python train.py --num_hidden_layers=13 --hidden_size=256 --num_attention_heads=4 --num_key_value_heads=1 --head_dim=64 --intermediate_size=704 --vocab_size=4096 --hidden_act="swiglu" --norm="rmsnorm" --norm_place="pre" --norm_eps=1e-06 --positions="rope" --rope_theta=14400.0 --rope_fraction=0.25 --qk_norm=true --attn_scale=0.125 --bias="none" --tie_word_embeddings=false --parallel_block=false --extras=["capped logits"] --init="trunc" --init_std_qkv=0.0209 --init_std_o=0.0209 --init_std_up=0.0209 --init_std_down=0.0 --optimizer="muon_variant" --learning_rate=0.00957 --lr_mult_down=1.5 --beta1=0.93 --lr_head=0.00652 --warmup_steps=0 --schedule="wsd" --decay_fraction=0.58 --decay_shape="linear" --final_lr_fraction=0.0 --batch_tokens=[16384, 32768] --max_seq_len=512 --doc_mask=true --train_tokens=155000000 --max_steps=6382 --dataset="wikipedia_en"
Each number is 128 + 32 x the weight over its row's rms, rounded and kept within 0 to 255. Layers, rows and columns count from 0. Numbers have three digits each. The size before them is the row's rms in percent of the matrix's.

# layer 9 MLP gate, 704x256, rms 0.121, rows 218-326, columns 128-255
104:123121135070124171085122129004155149113134140162135097136200132128117152060106134172093059110123177088137100121136113115096104181106126131156169065079129129125162075127103174102158098159096180129074167087121176148144107150144127150095142131141146138124083098121148149151139171161161112089169160129134160162157090164067066141126162080102153163104105096103137122124161111100118146131155
102:181141137128132132166148195170139119131120051183158154196138198156168119121105140131088144132186096086123117134116101108127127173151102135202128168100158101077137098128144151131092161131087064220182097119133141161140143132111122137114147111137137131103114110083094119143138135032182113194173176166175166173118146125118150169144125143106152119189098136178093129138130070147157104127168
100:149136110105100160145144192102112122103139133218127093129133187155100135136135165093152090147122098135121179105157103036105128151100119176137140095149107135148134062076167156098099137124150159170178179068097083157132108063124084164196100207128073177187134123165152129116148087082125102072134124110147108103087099175179058168122165104174176092131094199134089124130128139147154143076190
098:096138088155093090170151149165165156114120153156166131126132130157172129107120070109146073115188125130168118131160156111140127180082133105110196148121143192099105148115144105130121187068119067170113122107093169153112176197149145101090115173138089086152167085117117082155106197146196081075171130087105097091139131140088137177115089150214123138139158151162140100151140137103153130164082
096:182100067096109097127108132134140099126159174115112123124143107095124119165105144132105126147172097101142160168089146145144145108071105127154155141153168133129118144106120160071188069216108117151095095114194126156118132140117040154122142159123131139125107100118163153139124131131128093135111112143097109106137112179096082180102177111133151157137160032153144127098119132089127059088101
106:119063182111144152109225168096106137154087186142124124111136105144133145090114125153078165114126125123054111109148119123141091166157162142123042149164131150150147147167112146146081154131174123130125159128130121087154139098148114149114162125127140121125134062123129142132108176114195093073127108097154187137155182048106141157118150090094118140087143175120119088088117107154127163140086
101:108106110134146096090113122117157138126196066146141091096123114132118128119138118178118119169198111168176092163066094169135151077144176086132126117177094144122182081136124152184147156096136143188165149109179087091161141132188124176189160162080140083055138155136143137089046098156091126176089140148149107149138118128159140109113092111086100200123144153046097136122095134149175096093115
105:066103180085159127121169129109164094114132073140155154121164096092123107138115080195125079158125151110087161111103113061188137046157114108123118121132082114147133131095125094016096143140082087159080164110099123075123129182159120111196090111169127133106174128157144142118137084146132123102124131082101123082117142126131131123124047055177090140152125111135148164127142141127088153123171
100:079085149091078160124156129126139125131105126094107194147124092104118166089124068173139048105080161155143091152121113123208169147156125131140148139073079097128132146138145131101110126116120151142095122076076107067169133127135163127144123133118086129168119156140146137165179175133108074063101115135105132162132139123147160118178153115193177103134139152182110154162065148105172149137158
093:109154154184107135149109140101128104099207121118165147153162162113158109103127140162138116119113140089111148150154118156140142119116166090137162143107144147118083130107095171155119201051111094157115186106094061106074170091069109079094076116112142108130150090145116210164136124101076085142172159143115137106113087168107109165119143149126192083197105132099180116105120059119126170104091
102:153152183078096117159158144136142144127223116130123095102208097169136147119113104110156099178164148160148150137210140050142154174159131150148182117152085100163153150079224132164111140098174111133105122076159136180210127094151126114131114097166152126100099156141120055072166155176070105103102071149133170096133147092121174161106126099152146090130112168144131077105120123126135162145079
093:135129116177132150157135106087071138138165114126128175199157127166117114136131115155129130123095170143116103113082106120097071113135118178108187085157084096171132082202076136124093155144140131072123133088093123166165069111144097086084120125129160078164161173105176089118114106166189097107157125111094143131166126125076061119161128078175178161139109112115141151164177122131136043118155
099:117150123141055201125142133149125114135118081124106198062125149131146101106128131117078141106057115120133054115116103135173180098142135136144141099143119096101139120133132073144135235116173093051080133116164076105123086175130088075099194098131166110137176127155071082136108122171114179156140102133129090114128099184113140146082114109077081143127127092160120166102115124137168138083119
098:147097148170116129057104155144125125104149172135126086114147132156122200097133123083178140169188115167182175106167110093127087092153099095135147069098145131100132100126106134170150176118151086127131182123094097155155131133076057135092097092107135134144106109113083153134169140204148067131123122086143175158124211133070120103070138158135150113197068167150079123108121158138159126105093
104:071153135065127113127167107152105118148233126154155191139175107175132105105131130138119144129120116130152125135110130100101148089120142097114098113117138138134151114084086149178174142147087149082114089126139127092125086133143176133091093101090127144127114085145077143081119117115143150085163112056203157152076080150134132089117118099128068131079148123101171123056121129089105118124105
093:153147105090091046138169126182179125066124165114136160105139082095120140114147123129075126125133103165150125155122191120151149131161132114132124104129147144118158115163152101167142152085136173116158162151125131107161134162095153074111104161156118137163155183148131101133146074121148101135129133111162071083116180160096131144130111145124167182115123116092126070178194049127095108125120
105:166148141135118133163128144114137152140207135187107088172164105193078147084136087115198150112058119176179139170088218122182134147120165132096161183090126134213138121132100105152109151191098100104153136170119162137069143118158059122160140116106128103103125187129123085106121153137133114162134154123109148137141070148082085092042126143120153165073178120123096153131094145171130093141147
096:111100117179147094107118148132119097077136105119202117158116185192155130126098109113123090114161137093127093220130133130156144095130185149172188135102187108150147122148155094143095171166116111117123132103111136086140171131151113147121121110101209107143161069139140157120136104191199117139096168160122103168111184141045141139091173108088178153137120127127137133131137108141169095120130
102:115098128169056050088151108146167126172108059141077099126075139128128123152174101098170078145121140133128082167096096129082108144180185143133098131112081097157160113180141130125216128077124138145102168103136146169171109131201121169109099173070090154126134187117111162109107108153068083138094095127102165136089126059160120138134150096145133150161133114114096060101162132100106120104123
105:086123090099143130110124165125111183109145112172124162114139055122194122128156133159129149089153148043112082091176149124129173113147100085085105116118142119127117081144131185136129094154104144144160115115167113191129165152145116140144186075105103128176138157160197138127090112095167098127165135128131142114162101090126104141148144092157098078143103102169120139182146124086142179104124
096:165114122101114122163145149145155117150180140132148183143195128146154193146161102108120172185151142108134182145143101122124064119136107105117181059136145175114136155169136169122156128082134129098121115117145151158167141121131139176099112152132107095209117156174106091139080120083126097140098130103116179091211084112091088158097169165099178122096080098116126093139157153127096122144113
100:119133176129099195113100135141074069123183104177117142205109139103125084103125199113123156173168090153125091099128100094109166112133129149130141138116098175182102161112214167174160161158099098153081094061057095175080078072162176124157046166080119124128114049187107157152123071101064121093139161068165159108103130104092092157147160082141108088103149082088150112086079094123145175100139
106:085134149158104147091126148103128126183091146164110088099129164189167145091082094099102200061121130134133158131107126102159088118084096131110152101132152152154132120129087110093144108165171136131085117147190127139158078192153106120154163115150177097159094097171156191088086114099109146131137137106109102065116105150105181076102131091169093142082154147128137137179164109114171129123173
093:148135145101134103155143149148076136151047072125134147163150147137100101167162161141162120172222144079124077132091141112137137155092122150166151145116137155148172091114191144093102159199060144159165120139096131054111176093177131143117148104081140063133204068181106126152106088154161128147137160111148110198150142100121124176092147124087101124139161144210184154157139143098111094113179
102:098177069140099117102145209144123094125115100161149181144154123116162165120090152122093190060155129073113091109093167158120156082154096090133122118184100142155122128099144158155147097155149076123110127155107161085115099088081064126037106132124163126104154179081107095139077155093101102148114078123107134137122116130129130140093169083118132125092137101155105142159158131161132120104149
106:163174122165138107147208154140114108206149152103153188093166120128104089152100138096117136092163104156157127150120145146118162126104076064131095142115109140104130183175116126113093127141103121116130169162085110133182165103136100139161136133125120194092054140184117128115095093177109073097220093177151095133125172116137095097124134099115085148144120094117093103148090106148154089098137
097:171136136088159147140136117177113081124095093118075159166158133127154171164084162195103154156157089134096095136142087117034156138109168140185100101121099135070137157127163132193096157141181171174127124163136170134171160123107175170093143088128131128119085129151081080075174132137139112093097176064188153065149161095148055114121061127167124134063050111108150185115105129128177092167163
102:137148095069127199152107145135167132177186153119147094140107134141144076157096113159116123129127164088128137148141046057107086076077177119138142128064153129176163097116130097123156089103146172118147149162118132137103134126162109092163154129114118148168122086115116207150056137131149099130124150163098105098148142133125096147139093110083119150154156125161107174171126201197145161156160
106:074148132079106148118100122196108144148172134146132093140127149044112088169179138146107129142115141171142133117114081129123159087134156205129142197156167160174134124080114109125102070124161121158054167102115121089143138148156165129213040131141115179161116174060146096130093108195201115149183124080154149087187107168097118160116061142175150150101101142116101098055122109117188070118114
103:136165139118118104127187130135166052139153103186123172182109107145165146148149110063110120139082109156132133142142143114118118154074150121182088164136167115172104220143059137106200091101159167132184089129203140150155152164169118160139123119149144155112109145158155150125128123175140064154083156118057114095118107167169104169154138126111139115100113092177110163144124120167181184126154
102:141172056145090165099127061161056110193109095149162167146149164120095075142150179143148165093198115110126162159102127117112133138091160133167129153127165108093159098111130070089172182105130138135115134134150157109183118082151128152111130098067194146127114106123078149112117124159127089119081130098113135158068135120137100169129092136130045139181054155081143173144104117173151142155097
107:104099116075135155127083117141151156188134139106172151111159074128138115177108135164143090078168150155140198177174155139163107088146148146123163152068103102167170115129147108133212108124105137114175096138142201114154109111090128098094127171138104101140140118154101113172096107159153081162119125162044123161170167116138180193087092078115168119121173119200101061106153167144138138194169
096:077126168132085160055155191100073161155131177098119138115163149157124076161137125099188113193161099048158090125144075081121124102141180144130133193127137116114129170118087143147119198120102078132110061117181094105128114144125082139159119123116125087092060165105122091108160093126108146172126164087120046100090164103110095105138123136188157130096155132155132139110183084069117097098169
096:158160142148131148153200174135125103112103152121117149119160116139118136127149179193106185117116084146200140131125170178134180165110153167148102195043074110091136058129135096128125150153097077116077143161154126140136135122159129156091146188104157132122167110161133187138106110117099101159129090195140124147135130160176139086164168109094100123155181097113133118151173108160128096174184
101:138114093144161155118121171108143112066144119158155142154144133149074102171109152149114122131111195129171124075072107109149219086146081149087159143138156063124134173141163132092120110186112109106095218123104114136159153115178138085176098145174119214126189099128069160144105143136094124139087132093119098135102134183167136146105145109157151138092164062115117110173172114131135167160134
097:131171100158121129120135160091159118075144082162183161161058126121174058144170107129147092142166105110129102173101201133126223164121117142089135172119103143175152142156129143120152131076074062135135140152150155112105112144205159126057131125168141057157139147141070149121121128138149085152190165109092062100111157061095160121127123163115106142122183097129112141130177050103181130088116
096:114189117105121138152158205117136118145148134132068181123190141117098139087156092115085189149070130063129096090133117120171132102174101206116175143162058157158121140126170089125059126160158080147106135082165143121156098188184089137115092160178104080140146125166162141121140144127091077114115089125154134152101127097097184119125105152124155096164172149123120124154127086093069130092129
100:083221180108105098118129157149107165170119158185084134107110183151135120153102144103156117154126159068148097154138132102101172148081088119136066180064140184099145138132164136164099131105150062127167108138153111017120069149167117117124087169194132149132107204113119123067146138093144096075137169094142082100108082136118119166079139141157093150122147134177155164104101146137111177114148
094:181077132145090079128115142139147127108137116166177119169159082140081096111165144140098089123117146180185135156095175145157121156149067150084163134123113120173078156080091147147138080086191093148086133099128151131101095109074183132158128160167145152192121085150180103121128069087070117144103139072186147101111180102131161106157139158156118154129149115150171183188140132086067134119129
088:126103097129087180178104153072064121163107089132055129157121137121160149191087129118152085116086105130144148185134055138154147112114063136105156092143088039176049165191094152087134136159125117135111165159101147115083143126150170130135126158139127111160138139081111145140125100095206107111104129121090181103100161122127102187126130154100129121152108112122132175144116122106180119157159
102:142117127072083137167104121115051061041126168150130117162132099104085163124111104157159159104101201151178155107142138162172155104075136155101116167081110095124164125145094138136122147103143130169164116108174140133129072078122154122015115117154148125130090093065171152128113104070135102071130041108127136156148079128093106128138136155097113115070164131164154143141111183123167109088148
101:187154158118151113135149061096107162127149126141141125096176077106149130146079159155128166112186114158197109075147128049138111095144164165126136161169170074085204061145137135135097166172125087158108082105129113092135054114093139176116153137135097132143123107079136122137152167155150119180160121146145078165156136074153142141136079122138115126180182134048085136169130102168065087098163
093:152157090126177096096155143111093110107076114111145127112147108139082121042117110115147153155128095136115075087139143106144174115131145126147154099110179124091095103036156145122122116145165144113128129173117113134128162155138093115060133104136215127087052049173074112120155152129104116100128159083090133194109128128149086136143123129168052129127100107110116146130123116135117147122178
096:155141133168129150175115120050104093156134130156126158161187184131118049092159100085087131124160145106068140086141158166141095143174102118145181152165090146141140119144141143113121115098129161156103133131104038136102104125148111116143141130093156142091137088144108060158145159084112113167122155101074158083100137144154102136091118130151118183119173110172152137140163129147135144096130
102:151105137089176130121052140120183159147149086133058106156149106121142088125104069119178143110133103105147115095146178095181171154156087068136151123136166095147137115169199089056118139110155135145114106143144101082158114137147125137058137169101153131133121117105090129120150099177158119188157168098095119091134138150084123154125050094144086181059129118167138148131184117100092153104117
103:154146172098063140126189108107131165129118120142149153067119107103177116146142149101140164087137073145150138120140133116131113165132098201131139098172080123129152124138069146182169082149092124123059113129084140070157044104138127131078146163167092059104142089118136186171086122165114103170167102113169145138150173140120155161139109134094131107106172156159135103134151104180062092096142
102:179189125154141178135169124135159176137086112166120119096173183126135154146127112102100098208111167094104124120170171097180079059166181163128146137141105136115083078133145104127144086116123112098185119086080150096152070104151138166146089127130110124096117094190093111131147133127175103146143116114140148131125159118069168136091130143140164113148091148130145113073131147134106124155138
104:119168144121153096103165134140151097147193163156167117164159113171093094126108160155180234148147082101156139071104144103143129103110099134100130139167123133075210159121141177112099099155050159149121159153141130163141145135065110149106116158131119177179132059142118146153095105106150105092117155173146162140067071104102147090114131129142145167053094109090088130156191122174101109136150
101:113109160123085069119121099142148158056126129091164106086093142120152102103148118193101144156173139140139125155138138109156121109123181199129133138167122138102117118139136149155185133103090175189099134150174163138132079100105119078162105133151119112123101136084080166212100121114134074102123184147134137122104123173127111129115117142142174181107110113102191091130155149122112138062095
097:143110156146128158158169132191155173182145172139130116099186102093097184116140161126128179165081107167139110117149130078139137149180157118100124084131136133154136124116101142156201140164119126132128141228137174195143097145164086122149146140093151078176101100129137109086152102094153091090101149156139134162148145181129131154125119186104090169177132154086153129149142090156024126137133
100:131161125149105141114200126173086088075109126148221134135151139151138127081077154074139171132197148114162135134117127124103143133139148162116115145154089148155129111140149165086118143155127119139115115167108110110123094140119102089084130101101131107120050230135120106146195110084125118129151184126152144138131123119101223078150143175067165087176055144131085089122165134145101110149110
102:135098141120089114120122124096165149122149167123141093077110128094190113108174101145139127109161106102151172141161115120209128122091123128145146103156142158163134176100145147156157186109162148075093114018096114142125146097098115127187144106101111046074086101120122134101140116155126099151127085122147147169093099125162072130100149091144147113130079164134115169035148145144121139148110
101:206113109123127188120183108074113102179100071092111131140160170102134139092122102123131178142067118090163106115126190118139157091130078090122117094147091172093112157131147068105144135138078069206069143092136100147112141125154090144127092044127121131150105140120121118143143187101113087131148120140095122106135136172120137147129175194129125125099102163111139146140119071179103130091155
094:085146118112160186123087146079104113144117131102132140113092157165141134071103040107133160106128141115116150160134185118134148091150178092160156151139139183161114111093167120117117083121078096122095114129086090165133131144085121143118099127097142167128094160159118121156079096141120167155113109127124070069160195107097088122126143121098166169116093134168065131180137104115093122179123
100:128109155148136106195149077124150112111120144088154148110215099121083098121139188183052123133089126119119134163129168111105103149126117123104133112119126168112169078142090138117144108122166095117121138098101073120092152082155141114175124070129087144136084136124116174089155116107092087134131110127114124130079071182097123126040125053042165111132084171125139117131079066164184092093075
101:114138099104143116127173139097155127124219148093175185076147131142150120138082102067121136108098165056112061176140114094112111109108112117120073222132165054138093103139145126116165171155149137161077106126145121169106139103100129185132176102079119115159125117150105132167130106126120081146114176108131153121154170136167084083119185146105071130144183081136139153124104138092116087118124
098:127100136075150185120140113099121103027113041131120127134116157118163079090091136096154127142157154116092103091179174076163105174150162122207116142115150129162171099098171136147134177099116110105195114130058151108172142082154138092110107092103122113121145171131123097171146157132142117076204120124162123120102151042116113169133104144117112149105114129166085121139110133133134216105153
102:173118159109148129097097137079060121121127120147144094144128089214161130118104208118112159076168151118125131101086142118130121099172083067110181101092175110114131125057157113125110152123106091121071083062117085131145216118080107191164078175182143136128125202080119116116108115128140068197158118146103125161169150086128179176165160120156173143137140090117118131168168134087105132125117
100:159077142151181129086120112156131171109142128076133119119124125164080154067167081105108103099168023186069166154119132045188171118165136063084126128141190057115185158090122137151159133151128095108089129135124130115173177093109135123130139125123154127155070163130113120150095110105081091128137110081112148141085128126030106157095136097148134148137077089112131122054111101092148098111136
101:148119117148161131165173222139139137128162133212113139187142113115144131101133102116111086147110201122142127115112108136093147162141158096109131131127153110128120149075139115200144132172146131122140113062078150139149124102124071091119115127112110090128127144139084094141141100161125128148057071057187154175124071080098091168093120126104078134113085069125099134131116219159144160182134
090:136165182119175139090187151101140058105093054069118159167117150205078121118131111178106152135155183105140148127105156138083076173149096068150117156122113084139102092135149093157127134142155128093106111180137123195158108105130187121128140118123172089106167092130124148142099071158061142109142142059149120136118090102137162129064165167086106181143128147091115087098105079128166141111124
100:105147098076147073169179101143134133125142133113168138152123147130134088108145099129100153160126150131115118093174147100138063178126109135148121163132088177089160175084156122135161115073109115173131127104162138171157079156156125102086131165125140082145133052134201105133132101105198046200168077187141140150155098070136160136108107124147102148160139111153174077125140106172179075165163
096:098175180172112118062130187181144121181128129141107180134139072140160163169083151124102156110080207146085160127119147109119111171146107149133132162110107074131139134108155115186058120120177169131134122103146127094114114141114136139154141158135118128094136109100128172152160108081093109101201081114105115102118111116156091084139148087098154110106095133175129142140094142103147088109127
100:163159145139105085149106129169072123120111144111147078098095111132117078161126157134069154154058152158146109165158143112127087102096067096084125151063134125160079084109124145107137165140161110153133135208193083080173129153107179185105098132089078180153177154135188151107130114179123110181162139138170106210106157124107140101087141191139082177175073121067098171132128150134136080148097
100:146115114103169145087150137107154083109137161119142115085107199155086153100094120134090121144175103143120143143134133110150122151186176185127127129138099151080157136185129113125154182220113046159123153109135158094096161131111197115134141176066164118109090124132176137094064092153087079132187108163136160130161147101083110087097066069157150123188115097149139133166080164169152143186092
101:113159144154078135141132140041145116093157120084087154168154126111085089116156075120175118107132123165144161144170052195130112142131159120128151097158114093174097166161128120109141101133173115166126137075124107107168090166090149090128143080109140171147096130078159051150120174167136073093105058101107091140136126128115104142081191129159117147124130110189149175115171061178159126162130
102:137145130120130096132137148122116133097138152124118146210109160123155134063149120145141104137171139191118076110191141110152140096132140202071099144185115081106168122103111094118189118143129137149035111102127127098189105087136120115150132064153139146196158080060067125107163107157150111117105149106181161171177156122157160105103088154107126134103126138255083131090115114134138108108149
099:145132174127186153124108139122198133155123084132116109139111137107092139152120142111111135047118181132135097140138090086156159080066161088135077174123168106183082072148134182116122149152158144129113103108144129130170084166206170119166151130138115135071153107166127170076133148085076140085131122081076161092141103100109169101082139093156128195140066124097113094132076129196113139117125
097:147136104150120122079132156117126091112130122060155204119111106118137111156148130205116119118119136121136139171116151136125158184070098150075116145097154121124177079127112123191157134173117107178154098134148162128157132169178103103091116166153162188104160072095147134116142101111080091070168104169098142080094118144148148139132132155135102130130117115107156152122147146160173157236129
098:166121130108160157125077117160113199152152126181112119122117104139120157181121130109119070168134155139149047188119118150167144099164112085006102086091072150168134132169126148138110088103133144128098134101179053182154131152142155128154148105088154103140123108124131097137158153136099096157132166177128166126119091083135130154144099069155149095136132141118151097166153126122056105095173
104:120133110113115110157084122136055102122176171145118146090146105103170100073145157096081160098114180095155190095128161031107123165106115148129201191094083126084117104107106099105185114160059076136097138135122083049104113145182159101140157121129109168158089092173149122142127153095184074095169147161111091110105216127092130115158106052082122097110138108179140121072078152164105087128128
093:185075126141071128082137176164140112159157091157109153066125134158126099082090131128179118142077165150079043145174171187063130103070114146082085095135108123114147149108155111157161111108146104148125108107094122135115129114163135088098103090195152122175094135087067127132073014144123139128142141110136205096146111137108152146118110099165149125105107103080160160160116123125180085174076
097:158151160075127153079116145147136137115110146159153125149106132128137161144062159128122132157054166158164121144097155114187163140113174105189081141104108216132127135083066094077174062119163127173164103113093131090118100101149113156137158132112131125156076109100072135114137126169107100101172082144153129129117167081083086139088113159121159091121124118095117139191155146142096102095133
103:093143152085099139128078140128137115099137115103138093118195108075086129109160164097134128073131129124113142109130115103127058170124181136132133130156184067124117108170131113135105140120177150150179212068164162141143162117150161103181098127105116140136097133090141161086158096139124067070055119128114114047115145102080139133077180118150117152122117133147139156169181121107163033121111
088:132159121127147125150141170117138207168120116130115139126098116136166054119170166110080109152062122125163080140099092138157107128153083116171132168122150173090132152118104090163065095149092107110150161122173141108071145144167156096099124091146128137088133165087178138100074098093152056092127124049136156110114121126089154165183067150151146138146158119029116095112150127093093124171126
100:100133177100117178140099159104108060110182145115143146076101076083200085152123180161122136069123164080146087081149083114115108110170114143103180167114090089144081071172161140113209112126104126141183160049097100181180112135168105119071159125104168100128048114160142176129181093190157126129085152124112120127142106137164204158107163143166112181130146091074120092124169113112167124168095
104:157167122113116105131132153103082095152146167119085178154138120158122126131136126209098129080128137151106081141154109133173075107130099139139123168039134077136170088186116130142142134147097113113132070096118160118172127132105126161138131090112144106173148190136159232093139119144155072145150139155090187175145129112167141094122115062083045081091142112140184122093054094128151146105161
103:109061145079139172133142139107108111121155106147153135047111181136105123149120138106100069093120197142109177164100110116130095093151056136066121113102093137073136131140105075137147126113190120134167224095168161172151152085109114123150102135152148124175084146113130088132142099088094121145164128096068148111118100157128122152117152126167054158205161100178131135100173168107153135124089
106:127174127167188147120087125144121140085108091116131133126093167208138175108205131172150123134143088187141166129140062136084043182136132208157149131126154183131071078110152139144145151153127140160135129129092115095094098163114140109052097140103110176131122106135067135157116150189099129058131138149093164115138092069125097146144044068158179155149136094114098180164095105124149132174108
105:105129119129173128073144149087118092144126115129110134147120145136105150129103072143113111083088097190147113142184159095106136213151116100201129140163139100212105118118100160099161075066111101154104151066158093148094152147043062168143097142104144095115056146148187119131093204134133121181126127109198142158115091117099131100093140084091128097104140076093153134129100051131122183138080
101:120074124116165071131114141115124108087126082105113082092118146152097142148182109134135119154088149141040144102148090178186095108153181177118107123182148139132112134099107142092101129085103134158116184063128119123121116161123143165152105154141071106115125090130146091084104124155134100151120139130124172130128195123074108124103167095131183189171142114087116072197169100091153086119118
098:144069123146068133145117135139126141129175111123210097126178128162097151139147161100172189095123171078175148141130157122153127075136157158131112102104162119074170105141096131111160015070174137130094138140188061070111154140127172174178080134134099101136164100093105174117118138135106113077059125107100135130156094128123110191162121193116090137142106106182194154098115122126142093123160
097:140160114095131099126171142171137084155074104109114133109157108134146139070099081191163105164135093116144102118130143116185163119164119212177092110151175122162124199131085103109194119093196106099104152132156123140155137160174137113082098110149061082148099182119117142135083100155152127120158089137118170153149108120078103152107082126142106160110116122141080112123057167153174142120147
103:103111150142115125109066095166110224111075157153178119182089130096140122127166094117154107149148138147098121130096158118131128141161178071106106111154155130141170113135137198148132204128114139155107121075130189109142039167161175152094137134109138131114156141145131147119168149185142113085129154129090068127133111180167113094123102161104126119131081135090072085136154139058103103151157
105:071147049099164107128119136144125106151177158145110165134075116126159133048072121156152161120098139107134088180137096098133166104109061117135144090128137137087151094078140060140082146171096080110111166120095120119132190118133129143144092158157141106157126141104110099149131185113102096141111106164156144030125089052078054136147132162127132133120162105165121090173164098135115085115130
101:134159074102129100106159081101131135163134092117182116150162102141108134127155173134108166115122136140108134084141195140097113100130128111153116104173053122158162045120092111104092127160108105124174180142120152121142091185150178144117057121053112128135160114115097113156138110133147101168142174159183141193128159065071103150086091171105105138133136166171082123159091165130127096150177
103:146180128117143158155136184136175168099139110121119131094143196095118145102128138187103147114100119114118095071130115100147088078082096148219120129096117144169131168056127113105161091160154131170154117092154158162156124125138129180163120121180180143105123149171125143164116088132109099085111132147228132107107181131132148079102120090112168129081164137122159158185123086175162059185106
098:147113161139071138069133107181079096143135133129126171054170201166119096151060124111127167084110185116125062160076126102129135108123101145115144131080109145158098104083050176113109118134117140163122115123103114148115134142174165123138089158149132097204172136148197151089176155168123086114170086104128089132139126093157145102170082133111130141123122095097140146175173169097094139118075
093:086112090063120080136149137188111119088129097133104140050135102101108107120078127120095145119128196090166131082134122123145117162177159066123159086185111122206135166195100071168118094127128107121099144066114167159133122099084182042127120110152146179140060127160129105166091092213094140101075121079132172152114126132031158154113146140156123162144111171115050119168072135170151090179107
099:140127186160120119099079083185142138143176099134156167109151147150138107167049092082175128140141126123154099175107109068080086197149123145108145155092147134086125158117115158125072118155179127104179111111076106072159058118143157104114157178154105103141099124118098131133172142131113128167154134114147162092075136184135076125158165133184139142163154100197122160128137172148091049146114
096:101117136167104137082130146137124110072088079204119152168138094160078096122144092137110104154130148184075114111162132118116179121072137104096070156146126137144149142129100191177062106132117163129140094135110112121175132156159154123148151047048168096152111145150167124126087136215108109134157237097169154092107140074194076165145113142190137129110124165143128134148157152165145115087148
104:126101167130099147132127170151146101148162084134132051073083131132163110152162152106092116077138130125115078185175100117106197133154086148114119102177115096128161133180184152145113116106173072175098096152166126082080107197179146066090104125089099137115135132144152089157216091093137109103117132111079147140223144124124106121119146078127145075129155134136121121110101176183122131117128
107:125159097157086132149121096084094139115128106124088162122089189146141076141110104165131146093133117134179114065103111049074101130133115083183142174112137100113158163167189116192079140140074084158117167142118091149082102115137087149083203102107139124166128116130124122118148099153117122047113116118160097123160196107149180143147130129133128108112098072118141115166168175111139088118189
089:054148147168167132090105131136134122115073107081103168126158108088169145098081088117130117132113111133180147184199116118119134091112159095113104113100161150130129107141132105144123139131112131131132130082193151170166138186159113140157127175140164162178146110176137166152120121159101061076140116135170196113160124156147103069110181149202078057162116133142125115187152130181108112150126
103:147124128151136136103176102192103127143128111162117094153175113153087178132103229118071097123137128119111095153117153129120076134108113195131123064144120159101129065165095156132179106148125129177104133110152129114180137153160180126112103095118196134168088075161145095142134141201142076157160113179124179127118119121139133113156130161069122151140112146154104086118194069178071137188143
103:154160114110164138176118121178186148131095164127089120128151120155063095074096113153142145104103097125129154097141115076133200173144140163069177126121135188154120028167146043116079103152146081183085131125112130118085112179114081132095087090130195072139088066155176132120147134166090129097122129117163151195131151107112092198113152144170078114105139067119099132146130126153133152181108
100:140109134138164176148122082158130161124145115150107103093204095112136127096184118157112075163179122107142130118081142069102121112115114089112132160104066072164161104157107174132151087087125160160132107070084163140178152156129171121124103138113077155114143176136091165113094130142127120115053174107147078119150095102136124122149196079109109153098105064118118135147172161160081098128135
100:119190125158103120134082133122126066075122083098141071138110100077128038113111093096077120105150116164085148180109157114095102114105117119121175156110139149100115110098162159129109121118163116140186151160172030160164099102172152112123101139110134094137179116099048173108116155140127080174117180150135127129154091065112129092114199095138152150149122164116115174126126072172153141139114
102:149117177184112162137125098113101154123127142187152141116101146145090178105173114144085158149170128160098145182106082115114050191135110143102122142116143147112114113210147056102124148142163118075075094114141116104151179134149128125102068161087112167161093177151149095186120131167151078138110123165146179086131117157147150124095111105148135147160112095120144157126157079178153124156151
102:071099149094153145124140150138107126149115133126096067126103126069158175107151115090196094097118130118160147175186098151074182153118107146111161129091166119079131138145194087141142093077103171182084147089105097084123091073161104108123184146100183115153120085100079108161126094115141108140179118146099150167098094093113133146130148082122095158067105106177135102123123174101199121094112
098:185083147100158122068116151120109077071103143114161097113147123074130137131083127076088132180174147116153082121117127114125143120123129126176110166118163184141135124170146080082113154129141126157169140128140103070162094128146130108156064085104147068077116152108206117093165168151051102109170124146162131157089146172167134151104115064102114152105119125134138111097091069171141195104096
099:121149151203136074051162103134100091122149161155083119158118139166118121108174131139148109131145147141097192149158101106066145148125144155112081150179116147126139079113137089157109129144089143152156172167194127127115085159046144054154096114121120094091146167164173131134203154169140084111108116160137153069162113066138103134136121172143109095100088163116088159161143077170109196129134
095:091182082138154180130128168095084095082096101069074151126160118125102090076149057084193141120187123113153133154100173174115157150111088039108134129137143125164129106101173190121104108148152093070174140176135137120130125085120115126097126109061170113164099105105087096198107125123131092114160171126174132203079186136150079146162131156075098143099089181170127123148087144137165165090100
099:152128165073100058131118023107127149137138115117119125109159117138108125091119135118087091100138116130144177025127147131160180110142104135096119101124137188150162090079174080084074093134150133126113118154132153141123133137112109111103051102126133154119139129160091184142136132124110083150146088140171107120199118166143172070162116134143072088137121102099103142089100037142160114175139
100:188155125154150134126114155118074040125078155140183144096125114107147183163121073173109144192091157155077086052167068111088157138135154122133138138118115190124147135151138168100132163144144117135118086054108149167168101145128143100117106105138158169157133169087234166130102065166165127160117092109134109135165126118168180140113129138085140172142102124132113140096095147113153087137105
097:151129094150100133099126119136130121137123129158112150082148132177196176152136142189147134118167158161129101068108161103136121097123120116112111113116131146103108117105167110149120144095150046134132134135147087113151146119131162102187145152069160152182145117133181141132136146120095081096153141122052171155100093105071149123172095106108138137086102114116126119138146141116078164112081
099:127143113124108142076156156111174136163122145125132149115118126103144135147098161124115167119116121149155121091159139085098126128131136114156089206137133117086146157062097122115147150155153128164185137086130133159160087125116166050135131137140103115142124168157129145214126075122088125087135114190109132116144092045168126109107118089166114157144109086142085131160097167096138146060158
095:087108081131086113106188155143096074118134093165142135126128122115118150138099168124160169139124170176076124102196172154180138147134153121080081146122145174167137057137164088107125161131104153100139137058083144068114186090169163069134172223160083121125147148159124109148116091108153107086119050143126157161087161113138103123099111104165103162186118081193117168083146170198194132151088
099:134163159068157143177196181182108125134175173141097130091122137188084079151172189126099121105117132084178072135133155113146120129091134082116172109137093098145175069165138161090189145159145119156124068130118108174139100092125127178115136114118072122141153138127104188174156125193127086147126167134122127123145088135133097156111129175174098124158116144153077159162183091135133076122132